Part of a small language model's weights.
Size: 16 layers, 2 heads of 128.
Architecture: LayerNorm before each block, no biases in attention or MLP, tied embeddings.
Each number is 500 + 40 x the weight over the matrix's rms, rounded and kept within 0 to 999. Layers, rows and columns count from 0. Numbers have three digits each.

# layer 11 MLP up, 512x256, rms 0.113, rows 109-322, columns 192-255
470461543482472465490533453488486475506465554512492450582464425501558538507503465545543496493502449525530527428506489508541470542519473460537493465482478518512483524536503488455431523450440521
483548504467480518478507517521499511562498507516524505479510518477476568388473503489523474507494478484451540523539531427516469538503458514558457515489417521468469470499575503549528550487471483
548463448444465546569563513515480544463453524485479535531491530527467448470385454504474501497452528482375523519527531503530537471506540531516432440459533490474539452534496526545456442488518461
568501489557467533511604462513528465465502494486455469466491520483487453461519492542469456501468432509550452620501583488450510464460494478530563490545510457556463507528513404461363452463514501
530571515488517484462502494503523456514503499533534481472578540524459469491476485503557495502603484496528575503483477498496444574541495426395491539481489498519521499494495568501483508548462564
594511502545513520491516526491462546492458506497486549448523494537527557499475499496494527481485474504525460580468531541531505494483478487477492509497488545473564428508468521436521522438489500
514513539422467553517493514495488572460462501510505524492455438471485474567467481488557436627453531508525552510524478559503442555502423525543446562551522486490425507453458488504518517537511490
547479492513453449452537503468523474525522489527466475466539481498504493434523507466529452565517494448528537496488517571491448479494480508447524496461521484509469443505482511513484465503498562
548459511566523490478415505514550490446517532531542420499489540499560493506498481493503480524482531525450552482438526538509493511404526565517477446538569543510583550441488425501541504619409481
499515507483478522559501523467492480433507605552522554482475492491462543521442448514555460498471495457464440550582583463512511501510401569501492498571551458551524502532516492468552522466526472
497550489521505543485503546461454502501566495546452494528461564450527480457521544500469525441488478464432427485486545563550471518511536486565468512494419522433490412494527499486546466507533537
499466647469595461507482607471478523429480480451548527553497408470498464500507480546505486530477504497512447448513497523599491475496502514588591401440466496415408485555498467546516493527519521
529503466512500489492523526485470459511447545531550530522544500497493501451453507480498481452483485509545473479444491476496543495594515506503451529508508511447471456469536492559540538498510517
499510479487572517454537542509527477468568513486472421432556562504453521452495434533421537541470524454550518458509537494484469531514546528452406519485486546579473514481549540491466456545482535
414503480505466524522510489500524523495522521542499562533497545553499515497591510536542556484514536466477523484445391497510512589501523527453474441496519434476506577549536509490533460468462457
581428542503415528503543463476486529430419534577473512482539548472509530450456458558447493488553555500402421499491527416445596490505522454481585450511468448516543487483544471521555492489607502
523510481510541495459514507527473478481483542482504484473511584384491474507482530422529477537492472525458473510466532492472536492548469414471513433510531440489475439438535513551505496576564531
473489557420533544523485535497420503524529462502465501514445519498471537574546501521450530510496465544468543478450551556496496467501522497535536498427519510453430446478485497534490556490480492
488533465523550472535425443482477478499437410513588494530456515422465503554470439509483553504526494509501567525523511532552486466528497544545518514468468508499521512494443499461511451481434510
536554454406539515470440465547489407487517479490508555455450535489467493510481479554567520534498537498451504482495486444470493516558524485417524484484589550519526427525477552450476398553518462
462509510542485513563487492510508399463509560499550496510552567526556578453498508501551537517412511534498533514544523518507524473446447437447431544540439528478573559510487500457529496503512497
408493483507437565524448479546453433548505573458520535513497524480487477541445545514502533611529511459517509520453504510461457580521498487473537456459561535422517506527523570492467487505522465
498489569468495520458495548592440467513518512511510475514519503463514519531543447452493467544501537519453490525493448525530474496492457433506535480497534497493479515486514526622481493544507537
490496565460472485499447634510482517503474518558501474441501522456501509442363558506537507493464532475509477512464542483525535431551513505465500527505439452542475523496499503515478514435515394
492557512425586529508450483495574536475508489524507517571523468478508451575462483476513457485521618503471539514460495471463492521489479491570534553498518540497482462438479506504532483505456565
503553527445517532551496518527520534527498560486535529477542539442515534551462489473488560510530567477562442567478509453490558510493517497441555552433466592496506423507495533520527463537533555
513438496489477527569523497557504544492580525509530520512508533493550453445492508503551490560535512517531509514452497464476403428440485463516579478466512588542524516554475473508504515510523487
483542528515537475503493470501595525465441517437484524479513481532478531506450525524488490462538564562439473444453483551530574536467443533509509534517494558523526461422507507496553467471572494
466542527481530509485451513507466488463466513505420427419519508439543493535538520551464472554510568436433493509537516495504465557523500463489503503555472485446536493503490513489526555578450516
487515522470456454565481475562437456495475516555529470512519510471467502578518423469533555540485498512546502540461520468514486541556478484525446524497487467495504543531576514493517556536492449
431419462559533467524474490496506508424473463525436434529511495512409553484454464469581482499503556481492462490485534541543560576474483477518518518495493570509416522571450449531548429476470484
515495452502525509472473435483454490473529508504525396397464459506522555537467482523468568549501527508447507537505530546454515506484458444556512454506542528554524474491522530464450545444557501
469475439561549502466485531474528458547454517512473494506461401451454585438553514528498571537554587432495608511546459519516449476468479483502486511564456524505554471582458520558473479512522483
569379440439541481483474521522525492502516475433473516517497538475502446520570497424557489602469494501431511591493473473439579518514467513499569400533498500514473508537504487462511496578504561
485532552446518491539585464521433519517498440466504550459477548479455478484490545549522464547538521409466451591535478504532476562510519473484559495489485553481451525464494491522485550514456494
467477498426477555584460499624522496534493495486595477501506458453466529540507480453491501517520494479426487480479498501470471469524502479466476446491480497484478501527504551560506484486512498
517567453489520589498434477492543443502526590488506504467542582505480521414513512498552472519481455506425468484530517510434447511482527571509535518476434498547504505432492504479586481545511446
525520517527527576577389519452474482466490513413450515508533440509588540499470472505466479567475505449472484486463527490542498450491485491485524566512495468468553472443495509485526483500396518
486500443450555527486490504493572523528451529500461441496476477487454510480545504461421517529557519466516528467480564507469488543525449461492530505506482457515487462516476411477523471575484534
543531490414496563526514504513457513450478506448558526508512558475534517537505497538517494439523555463545555503476494510561449513477573512580475500518505551501478505444428575474534450451525451
489546518475553563542429442579516533539546538511518470431498492496462468513479512483515429548526498486522490497450547497501481499497487429444493465450568549499476500560469522467535532482441488
465472472500480486474555485516458438464545475507559547497494488466498533414471515449446545488482514523528444513559591499491509519538515536543497514516468502541443510548513484486528527487473467
527471483496477497552496446487505489504509556551480517499487457505518476496480458496538486489508582384522553510518503499427489532452562461461517492509452469544461506489500535501563432530513488
470437499498492469481561435563547448422553454532436497509532581400500529507523352483523552501547581451464475431533521495530476544516548506523504455533476562536466532503535477575475504456517457
460465484451575490534475523518529520465429534474545488497479475481567468425451457489505417559523501523448427473563450437479502473583471448475528534594493490505417487550521498529488476491468509
514539481540532465465529559562517435507489495495519509419506440459475490551504481571481529503456455461521495522539527483485547518500468489477467435525420451485430492574533512553505450512392473
540450539453534472501547504529529476537463543544525466528510494492499477509435514531498437534455510459522437495537584453486502458428450419449538511493475546560482495569532499535495524531455404
486554514425525455455495499482592483492499455488509428462509518483559460437454550541476521503513493532486548558474551502479482535511504465410561470471520542521439524505564486486558480471444494
532523444504538487454523539532507506438582457437501480461490485427512442492509478490524507442528560472491443518488463466536559499519457460516517493523535483497499473525537550554449515426491518
507511559527518496524481506525479529456464532505497540512495524462499502477463538481550423517557568468523444525446513521502498444466554513496479467540477509563470441511510504477527462455480519
506442456468410576504521532474496492444505496548501454444545448512481475530519492550524465461476494514414459490521557513518503525501445559520470491552512627563448506566549422483534556495466447
487485530493454518502495557598546436483477508504417414558469505475514510467493490460517491474505419513501496442479477612488471498527479490483436490497450481382536533542567465521453502481465493
508446535500436519543488480603542535461507478474531555518535489462503566480501482480442497504460430525486423494537539569579467477408475525477488502568457471521484533524533537544478530499486440
482603550521543519469477541502512477464506558508506458536459512588483502521410490493473521535488467552545502433458507497538456537515563501518567466523496468542544481509505505488448563464594507
507544507467538488517524394452425511564604535513418464429463532504491441541476485500493560544496526469462565559483430542627472484491479500515513466498436498413522588482503440500445432509514410
501545556491510479522497566512403466514447567547500498472444526535432445481562455474450530544510524526615442528567595475449519490578515512517535503469472561440468552541438469463471566526509491
520479531493496513547514585477450492563576467515569509488485495561487504514424537474488523464510470472560507591534498494546492493529581589487514489470498505549472408489459545542410554497477463
541479462526510486419439520464540517499484509525465516491503545438493473434511532487513507539448492527375502627394485537524480516507488518482527463525558539585513512414501460523565465496427486
519467454466540488512510478479512446544446488531501460465443543495504512400503514420471501572531494508498486479566526576484524465543546479474536549510520502553527483456476462521507418493515499
479495448515500525611506534469469474498474481579486482465508460485550541473433517550459516483504576461495461509450525458465486500506505503506567432434534573545497480581486494529562472464529520
599528463531503504537563486417580448531421510460575518523477502461584488474479468465510517524444493487484477554517539494520435571479479512459519529451470521534447542467528615557537517563531407
527558434522503499513577457550441486523515632533543453570537534466529480502533499548526555477408491480498500519536433432525421519445572456485534464406538412480449479515594521418487510567479427
527460530502498522430512502526553408534546481496490573494507539478439477543547565532493479501476534475476525470472428468507554495484496496482553494428522480401534468473481501465478454447546547
449496484498469525562423501580508474449456493519505501556518528481458498547498434484544450495538487402561516463437501483485553472510577485396516470499530493462541528490486565534531568440434515
548432506491479488495470467522403475449542470494528494474431454478471488509505569494534482532470513524459503485436511580513521394540552543533493494518526509569415562577514452521532497525470536
519509525517534506482474554612419527509462507442505503499540550516508482514540510490445498498483490524555567450565517537547494461511434466435504451487497525455498463479512540520487501494457505
510453462510516472499515539503592454491459532477554454517533499453454441474514520546492563573579498446511533488531486453485520430486532469452471459522482492533572520515515474503499509497442534
457543504548527472538523442490468464506426515476507487528486545419447508524475532497563531539572426572519514566494536424500457499523479436532523471518556462540446441508466492520478488474474446
549478557510552583446537445575584449486534504496503434443503448487502512512461503547398488479428549493492509507435492558554494449510497493471552453526444480494485560488533533502559471578487444
512587466531549496498507518447450469493447514499480531505522462500513596535500501503488504529504468463448548536524511552552528486494514516505467451516518466556455497444442491522536442483531533
458501525550452552531499401592507532587600511501474457455428430506485585481472499549453475475523475428512589444449498492508515504519461443483531473481480464440494589484477439571551510519579448
489471540433486573555476540488478478476495474517459479534518480487529522464467521423501521504494440505589507467508497582468457498493415540483463488437507551459489551483577573550490519497457398
492476546526531554497512480494559536459524459531531503499491526509500536546489501529438438501502479402534470432459567507464420562541586448503481467484465481523494590521587507516544486447488499
473444496449552560567443572539488490440499523468427521510507489499491508446483517511529523552490514520507478553490579555560543505553511483423371494433491569460517521536489527565482426519539524
443498506488523475505507548528555513498507509505524404523472485464549458470543441423508476502476454444518514439499496468448572507433519507461578523477458577449504489550544552533478480513463519
504478518502522456510541447455515493496391522562527528448446432504503551485495559532486506510557492476492481586444536474453475465486469427547489494518521482568414513478480510536426468506491537
512445480502466528567537493496511532477528499503452482555467442515475567448448521541472505494429487501437516541504539523528480499503547546512474555550522453440475482470478500573475558552504494
546528553497489490533493467465525550497484488477494495528508453422496520438509480506465453503443499452495521505515593530516505468491552418480459482512433489567477454541552511523460549613517422
518454523500502494546417456508526519486492509468470464487453474541520510483524534487446497535479483507532496567464474512509580477486483471492545520518477487544525473513459486502563451439519533
522525496421489504510450429509523452434501439592497533478475448497467423491541533486530520482488477546461501480513531473486441476487504491467569486465515559540589484564461512534495475495495495
461548448501519475522452477508492512559516525524530475426523520512531558518480474464547542460527566558548454489563518600493453549487569545403501529497569497465471499505500600564491537471559451
482411490492544464515509458474527487499537556542474587552493443499516517498468505492483498531502550484468559488437502507564482526468467547544502520464432536571493509490462445478562498530475545
457439450492538544486491545503536515467500511531435460529476483511525460505525487472444469508446509472507522515509575456481515582500467473461517538490590543527431479519506498453528535487498481
504515529509426543490579478518493556504488485553440550489585441513465508535542520505552513512500555540507519555532567472508475475474507430497502452353532440493470477606533488548435525524532410
516547565528602510486510525533463537447535465540479523514441546460494563477444503481455513499513509496529489526593524507503514500484493445457565477478537457539583536495473494514486568471440542
472451370492524591547459482563526460462519566455540573450537502538540488512473491448573421504518454456473518539477447487588567437540541531499551511413447522452538577518435502489443514462564503
571528561566449530461573507518533448514469452519501530482527507475505513466534611446487495468522506449524482530463472495437522472511508419562511531466606457562436527499478483496522406588483522
519534462523490505472556486485484537520447529532520511516453465493504476526486536424523443432414508457490455580537550548488498502397558474493512444480469515455485516531513459462503510573435519
501511485497523497439578456580427413456481509539517525485586464442448432505487446521402548578620488477527523499444512540497553536480563502531495468520511494484584594594493561607525485562545529
481473546468468492461515504545504480494526516478562536462496537540542431505511522486467463535503574484521483483430481498526486529526524557508478499490517511449515532523590508502509557452517572
541498492507432545542515511513525523501549536473562484499497452468523533540441441511440453445515531437469520561545530543470508472439486484408434522546462434404488505511468497502390516515484565
506568408494508496500503494534519502470536544464499499480394542589470458516519532458444453485459478515544443497494552514530553471460497517479534509491429475503471567487417556569504466449475483
537546481512513490532535510501500480496402494569540517519441448524509497490488456610451422498541377530514511522538546507438465532383483526464476522546485506509547474498494353510457425490536479
566476452391558448452495511501534504461566536487516476508546468477490439499482479590496562544504559446500505454451486481507511575526535575500443491450570512423523521490486481438540493461412497
547510465502495480485573471562536556500507503478458533453506493477549469541487495537560519445460498426500499532470527564512492468475558510481550484504431473492477525501547500488501453483444496
475517503566515489528497513553425454504534545494507487494473484438535514488528480490507533610485435550538454494431573526425456572491433530511484491516517542496506449491538477516553552560486487
523531490504510515549462479496469497559531473519524492566484530502455518535441509522501524470482520526514561591504464529452519491513459503448492504478514425460512540470449430511489460551449474
506440464503445530515484423504463559485505434549568475523520493493483564535492519529546463557491476478489499569487513513520515515528529419433516506461488554511429578526485478506521504470524480
531542512477499487603591531539459552466458475472526490450550449491505537475518541475530411545490616468500495532494529494487445489475541526493475436528537504453526488454557480602569519495509487
482503456470519474531452435475504513549542461532474491507524508469507452461516509495556503531458518512499465421512511501487601511558461476587495475485496477471484472449488538591545429488528485
443452481427453574551475446467538507528513558542435463494447563514407451472500550482493517498510485504592567514422544488456571533555510491474467509498509528505470575511554453497546534581533475
467508447552481427518551489465494465488512524487544496491498466521505501429504557506486507549404570474491403465439522499487450516539493565541449394450480518447455482492453489481453607462543497
472480482520479490483461467523469509468489417566539470501526518527461448440567496532493487523471474463494467499441531477516500634501557447497520457482498469518507485503505490545451421515502443
457476472471397506497517478467513407476520494465546486604502464500478447494511505470490504557411487519424495487545525567512512497530443502507520505475500500603510550547509510486452519463467493
472476512494493530451558544461494461514452580542534503509509463538493466544539588556507496520478536507507462413562492538522531511520521502448416520503504516568522481479404408450489495479516560
486522470494484505458551570552499498509527489494538546558479463452560460571478446502547468491521495467496504501487503555532499452511507464531477509580472446545461516489542467479538530470569500
519478475434512535507493431564533498481559515442500521506428478531513473447512532509564538500439518504432411396451523514499510527533441529526511461542486466514535447434481498515473499527521548
539516523587572498508566409528480507456524509483537597477432561430464506511458463396422443552503491468502562539519539450530493499467611449521497482489428469476482488518523548489526574447504409
554432506420467487494487491477510514475509549553565510450517492501437482486476511582496505518452435590556505407472552565510476523539466435425482539527521472521488508500456508488525473479506532
561450542527521487536430469563406555466457563497514425471520523559491496520515486421490518457490514557515421477484482500486513431495464463507459468502484473470532516562515445505471506548440593
535441480522533527549467502496453525465483474460539577495515549554474453528557546505466581553454489557434441511448457501501504538491496482470502495524438467464470475516491502571550531567525425
524624465470454470491478431618482504427494524488533516547432612473441455522532459469483563501461465527522481506536514499501531509459491459490578405508484529521481534570543446417600484494516484
463435528421485520421480393499507562458501495520508515453511499486547513541533404485481493490557512442480573524480489486526507502539521450435520430556467532509501528517556548542544520463492486
539500491509541444477499570633565460511515590525442454416498482510423476491515492501445591587434477499426515487448523461493556493477502550499484459494510534561509534473531515448488559514541484
450524511445431515469576505483446471471469438485462520479484438440477650493521513501512490496515406448509486512538492437522514607520512528475495448505551426468495427461486516509472475542581478
487499542504568581468487516509534520472450546451486469541526557467471533501487536555485592470539464492485515540549487533566559565468503524613443514370499451514479478566470421455455469505508548
536496516496561430523562509501490532487478523507474458468553572592549522466476496457494425497514516525517422449432532510481574530469489432516496439553539571553494491513464462497523465460532452
510522449514543455415417496479544471527462516539508510538510509501554514511505483373550540507573467475438509436460490528501470532489505487510529534488478445509449523497520530425508481504524502
490492472489502472497524562533487464505542456507549587442476522489479517561485504486484401559513503489504527580546540491479436458443476582527541481578505471468485483524511421506508565491483509
489462500537469571527445440522516536532491523486511479492576484519448566452450485538497477517496480443521576454478546504511476594538428494463575473506495534501544544556588531534530473468513496
469474512459448517534495464475504497483531462488527544485525504541491479512539498460434525523473461516472485513513480492482505569482510453458510522585452456436506537435500494506506538510499476
515481561520468584498522559518514474487493491500495530413569471511564578481416487514472378528486450547515450563441434506536534460528504565544507490490471487381412455520448494476519541546493459
487510491522527459509469489480507502540497427560501621516532531473490530544523529507405471502525565442478472476532503562532468452435485537537447528559536461521410459473561532453483518525467568
524521496473493574447439527523449478514507524557577493449541486491550558568480521431523461561508447471513547421506470522495537530501473493497491523499469504487497465386498477434525419533496571
489558544512532479415452441511432534466528514470565428500517565408436507447552484456500407505506531503538514393468537529472513498534554533452497504514518452485559583490489503521536559559507469
504448478528513461481576523589503517521461569546582459531519527463500524552552497533461394506465496478488524503503526441481475459461476493523485472554452584465492494424514489478515503542484508
474465513458494535572452470570557595504459503541527441476537491503497480535479520549522501467619563484491546543476582464500399541502472482446502484476456502495457502447540504511528599459536381
563502547497453563535517574449457545420550489502520506498457518359476424459392507533533510579486545486464526544491478479515502547477443444510522530519575411506532532558578426506492529506515492
500518498463524497477512502507529503505479502487612398512554517530451590578523537530482400467604523416492494452542536553532396524468556464424511543428496500478498567538436509483472433516519522
491498497524462484576546527478497428496511543559568480507466464422503550549514578469525467499429571568468411546503514494467526502477458486467482473530486501472449528484484505462515532483542524
501548502511477474477452508539490432531480513546464497495511500457480527467538539496567487558477530531517464449470491523505466546515514511440459447453450478539496522449487471497490500490493458
472487425543496519504468475481495554502455508572507439490468480464362472461532516485563424512466514435479546513510496513494506522475504557521529451442491471500395537476561479492464575411553486
489501548501501515492541446512510528542505442509490569563489426460508464505527439497538479469506469479550453528491514554510492512472523434483453513476473484534480467496562509458538553463489395
510533604430514537540538531549418391495533552488487464551464444562494469460449443487475570475536526517509508471471503483531489504518481539534474461503523463484482453530528565510483489456471510
555520568498497533512472470545517532462541535569492447482544482489498476477513529499493403405519522416463541531507525496434517413449472486508533508450569546480509528527583482533519432534456536
545557493582493556590512519528432525531486528487527481547520531544510478518492551464502500513462498511519491503438553414474470453474444475492446530557465513560492492529538444454494451527531480
531473515530473512509495513528501482502519539466622507517480479526454563470534531502485486516500546478463485521475583474467549490503500522429500481414469465514483532445535543459549525508518583
471535546558521491512515524452496428496475510479568500555497471438516552469534485446513534498463518448482538540480517481487527452482487524525520563489480541477500587538590537479511485544465489
541497469502481502505424532472425459475518495543589501496488468577502442473510470482548484481545484506522501562484525476498448444470486499538528480502487477519502427446559569460502489509498501
472432494555430588495507508549518391496498507520475450498509446504553567486473528441507545465564553496514532475524557477523470507462479523480521448488485555490531519450492528474500493516480504
467543466471473514549450540512567512473493533522498570456480505531490478430487478454533504463449494574494501572529508546518510534410495474519559471562479506504502487471508518439562528485484418
505482524543473482549482517494478492438508484477498519439482592505561480509440481450485499455493501542442505501504496423507412567458466451526481512504538523489440507478458601514530506467531534
528445512506478521513520452526565487497529474489455498491528482482574542462479571518524547507467537521530494488503538500472563495500439489487436507505525538569506580527471469517515484524557524
436378516490479483516501483497509458434526507468546492517488633531551536429549458552481524511516452492543528456501493524494548477458456500530582518504545499456470485528525495462515457442480508
488476450500469503544518493468477434506505481513459420507510487490549533441473521524457581531518437538502480577364541514453483479559486468503469456536515497541443524585517571526554515560524506
508510463443480501602541471478494498465460567497435472520514490515489524460486471493479467510458435536510535485548496461520527463423449492459522483517547536564534489531489564470516510464440515
494572531582484460627444545515504497486529511440586562484507516465448565449498463483502470552552451480489451491492517580539532515444496562470464516522514510475484498415531451467551477414529555
482505474498339511526539418482493456504558518545482540436559550541548580468510510469413486486495490499445506490521535538483525476476485548493474507516462534515504412459560492517556538474527526
500454449443452486438503515533546538478476525503440531593543469530569452433490516467535471460575563580527525563478542549500560581489482463372550459516466506487459547537498515496544461541596569
575533490491525541506443428538486510504440462510499478444440498435465514499451402529435553476561552480540448470528443497557481488516523452469491516465560539482551557477492466484533481566539474
482622491430537551535429574512470513462500431572477497392483513458551505464483578438549575522488560439545477506506526555429496566562475537436434533489464512509534502462478500501521486488556474
458491440515466511495488479527560537482488495570556476531455510466533556593457438457547548526490508514441493498513501491509519489539478475449505477426506559536601439586508463480517520457507497
482492462496489485471473570494463491466509511518492490479461512504461520570570576505453549514515456536518531482519486473499496525456597532475490492467506533392427505470546534496453570554562468
506531543528505452528552468486568489457489511506526556509514503499530550549488510488458494445476489469482552474533488524472512514531468468494522498500505499454514535499528521565438520521496506
529575541478499461525491488451500487473385469596444531471459484564448605465471530519534556466520519527470461468534503466518490513493450476416488517498430535546473552401481496587452426508494522
478516493413459505526453516439567480539456472513462533465553450536464538477560479510561491512461476469455555517543558474507476563514473485494511511445473546531561441599550546498479501453545562
597489456517468536443533452483470486536555561546508485496527521507496507439561496505508473520466540500527451509495487480460570463499429512399484483440515482496500539490538553520538462488496540
505493419528524520469479475496507473499472514518525489465508439431432557528478500515467535439503551510533520502461589451539549514426494510478432503508604529503415503469543528505450488514508545
519487517580484481476472404501536514498541504532568537540518469489474592462496413489444494465559480439504514513516550423584464487404534488414563431582481532459469514474514485544533493510509528
497502489553455554475485511520510511568511429562579480512446516512490511529499494497513501433492435532530563517520469541512497517559528591415535348440507425464535486477464519492568484537457518
463475472432558502522571546571543511493523542513524507430499516481482513564558461516465576535493513500518469473567537452572514516450525488453364446510498445440508506500508478477460422501537510
482507534514523481521464513467579577410550422542510573574510437573413441582500493435582480499555600515500462532553500501467558488458462467516539473527498472480437541439495539514515502556503458
542512527530483521500464450516547489544505510480409485431573502442559557491487478513497449453513501528464494458476521547461479534474453555482443493561441473461528506480575495526508519553470491
554497512521448487488493611523559500454511533438480530497471515459576553516476539541453484488522433550481441541456538453516452483532506471440496469411437520527512471482439527502506506496519548
565478482508461413465497455519477484530485513543403530540540477468470544556495494466543464490514539558496479523564524578481428430538554511458481451537455493448444523526512533478510548510424499
480483523475500433412504429485467517502464549454469560443476411513543451506524477533486505485509497443530441574542518495538488581493591511528517426479484528554518477477489518494492502521515470
497485490487519565489488543462521515473451450545520424484467550453494443518506460557513435503430517462483492520497529472522517472532554507512529493514481517506493440532445490465511422494454593
570467409529522470485532545552480552504473484553421514431476458465475539450473545491526500420544498508534487526548481550496533558502469479484555540501593488543521488528425535578444517582581472
478579517512526581494437560429463486499571501507532527448529579537459469476528522539518593540475511576507548500509465419533432566441482462510462519526458512431479435454480525475510564497529475
536525530513457488589476594525512414446509432526509480518515445470541412519507499534485535460465501448508423474515585506514485505458574464501549452454513477479461433439442458536582502591475521
519469499478497519585498511520453453486497499512514490539486603494510553511459402498388397544405543431452514512435518446490474466467526531466521447476473521557522532518497497466510480517514468
539548513550528512498585485424463482470542537579506487529439431542527510498490445523479498507474485490427507496577527476460455476584489516523547442546458523486419556427466493523503591531502554
459442493581538464535594441543578516459491501517509511462475463509543491575550506536546443552515474510465558496553567510584536457560440445631525478546532509499445423465464520388526505484405566
477499513574577462530539524561460417468513451470521521444563448472529427563517559471400492553542440548473476574497475585538489462472496529441529477494580481479464560468495484551504519454533478
521513531461505482507454476473510547474509547447540449554498525561486513450498519555460506508584535459479498571446469515542454503488493486481425492459499527510515509446512556531556516578533504
571507514411523493486484482479418464481500508464556430455498530495502540493501493495561611508498484537446435523479460537461531517489562461498540466527489455472457503538484544529493472512529489
404613545549535464515539459449501464529526476532462533494430547444452460458477435522501526544560459518524497535436557425524484517433438500510477481548574487592543476453486456501495473481491614
477484457471509494492549464436452444485486460532548452478521480511526521454568509512458460516564573512541509455541480480468499587496463544549536516476463423475521470455494409466547503502504557
488523471488478482541506551510533503495522406438456487517511481523454483534510517556442507528474494535472520566527501505532518529529453535500499471469503509477492523535460475494559475530478438
499530478521408467566534448534465448444443510553478497470474513581537557565533421489505467530551505484510529509618523545574484531510481568493492548493488462535454432529466542377495425564487526
528452520479517440474458490544439499527476540521517619504485506570483493505459546489507492559554580522483469556471501452467448511448467500534481467507546539493517531561489479522483523491463477
483502543499561538511415483534527505466501539559514519522591536465577501462515494523421514485495530481487512493377455526509502558532539510460478501477525488490487540518617500519541466543496470
506490530534538513590478517497542422452491506533481489475454529482529545499499507515598500506501527533479513453521529460524434489535492558556569501487466518459496583494547514509473586431483504
466575405530527502510464482557484442472486603500495539457539547504442514448489449449511437502542446563570548576513462477516468529504519491450507505480476575490441416512523467548467476458519484
472520493403456544465493541499452553475469500529521517473451534455508469559518521464463535525513539496471473466508544509465546465516490478492530486445472485507424508523505518558447512509461501
563415535521457459496465511466511508484493494507465534501529462460465419483479430471561561473499493492468433474542471515501503506527605479494460505484438544503483504526541595581460481529466506
495576535462578467513488463543507512482459524497478471473498476491450525544459413543484482482523535513479521513508463475471481511514503461495457422508507547517467575535494485457524455554439560
496463472477516469470508547495505481489459511531550545496533549471488395536533506526568592487565505546525480523451490520472530525518580460503442512417543521535528470493513488551482512520507466
474536519519517435476519505477508480437559456517483498529511531517486486481496478514497491468539503608484481440551461521526492533531454522445528557492501433493438547529494546522551481519462525
515510453502501516516468499464545534484458534486439472562497474508521501457516478466505483487544532500430503473426486431465488507546513510486539464509544515499484483550557398567459441556470489
521534493494515518494594465503459512457439493528505510466457502522493508476463536515548561522447467471474561516512605440552515520514506539533431563482477488527475407465432467502414481493415482
563512487495453560594520467483507506525491509498485503440505526476513508493533541506512470451514472463559466587479509543549515480540445424509540488468515448477513528451522490470456505496452464
498494502517510510542467487561483463492430558557542560507505504507522475497453529512539570535555562437494477560456457540495440516536455514524501519391583591409497417424447477492412493449505519
524530479502528541487475414496561483513480551524563539444457478479574472529514539495502452575478491504465467415440524481474523471440469469545546527493516512453487443492541409512535495523437512
539436403517514525488461473493504468571572517476491490529564469518427500475457537493473515551450528571468524556478504502546495494454469544406525463478509490505499506515510512478530441589493445
503491387479479527496491485526543477494538527557508570473445494534473513502446420535504570561546499495495463548525532508501532480563509495452435494541494512572487529555428525471447530570557412
511496488527546461529467524544496460590475473516537528523558524495508475488514457467569516523483497560475503563448520553477444466602478563502546504519533493511442504564409512508522522587555487
455463531439488542531550475561522490469472575522438447451490416475471515435575476430474528603527567523526543520529442543543467543515531428510512488484484477481491526537464464467483529477496537
536523562506467607488436397485520458483484584500506522461421428512498528484465520388465514496501549534569558570445471479473481543504390509467510492513476508482541529489507607449478542528514518
486517470483534466476461489462517491516514548488483424487498465519549557486452510483548465542475467540515449499522484495477505472545499482497504551505504501419526472502486539510569542527514499
474476517554497469506546425494496492435485520554461498411543431443448483515481501478499610528519485454532497421522495529513496560489519496543510502451444473525492534479541523511514574492525466
469549478495484598541525483520481425472490475500556483482492539534431532478423439597451557547533503477469503486578519519489493529405498495441474510485461474511476458569562591559492479461557544
521512564443540510562507495526489504507469475503531523483445475496433519471507561484438404464513570473424529479509438585564503535487494516523482544516475527428553464542519570491520517500507424
445500486521518488477482485505503463509542546418526569488502540492534531552480531500560547517517505530491451480493571549485469531447518504460524492428536518496486494452475494535482514486481529
539452533531486535478517517538459481460477540476536503520503452476493480456504500484436502505501474499444536522485510475429522485490500493490518518437545456534493558434512474454498519478509528
491473491485484467509516519531428445445487483520491526506490471490513510549483495428529478492523474452412557502572486558501396479439466454521490476544551555521502502516454449543492501456472516
361460483480483527489496513521430477468509523543472514508509497547588537563505580487517466441554582449442498536611598540428503478531496533501546502504500533595523478467515507445506499489453511
519401521415505488512463394501536454449501537541485543506540550559511501504392471481506485544492598413559485531453552492463476478505526484523493489478527522509463476535516489506497471486500471
439485486474536483497500496529465478471492476444571510474442502522515450375602519485433538472550516496564525499483565530537507517594463479539465552594535495518462524482517532516549481606507518
549469524462443551498529466494576496474442538561558458503498548482545513584568516517445456527517527460508488500495543484494534492474479505442529492552507469530564523514518467433477536516473532
517496457503562494484484503491502438494479481573500455470560586460535559539473431473522485552517526554507612512488540503476496454418498483442519413468431534527535475480435534514472569501506498
460522520515514510529487438516523574435562498496522490470489546496499521465609446428548383517515480528450455454478537474470445486439513514459513564447535533529410503507542498464457443547527455
556541505462553541522578551462449525513519507516478511446507528515464465471476449449462553429509493468494458491513531516542565494440485502527504496518525495476458584495424554538543511633426480
461570505464596500396454436563560526400483525587553486527421521486519608482479535555480457535491473482531549475536580495470470518493521479447482510523560468558511415460446373495508461436466517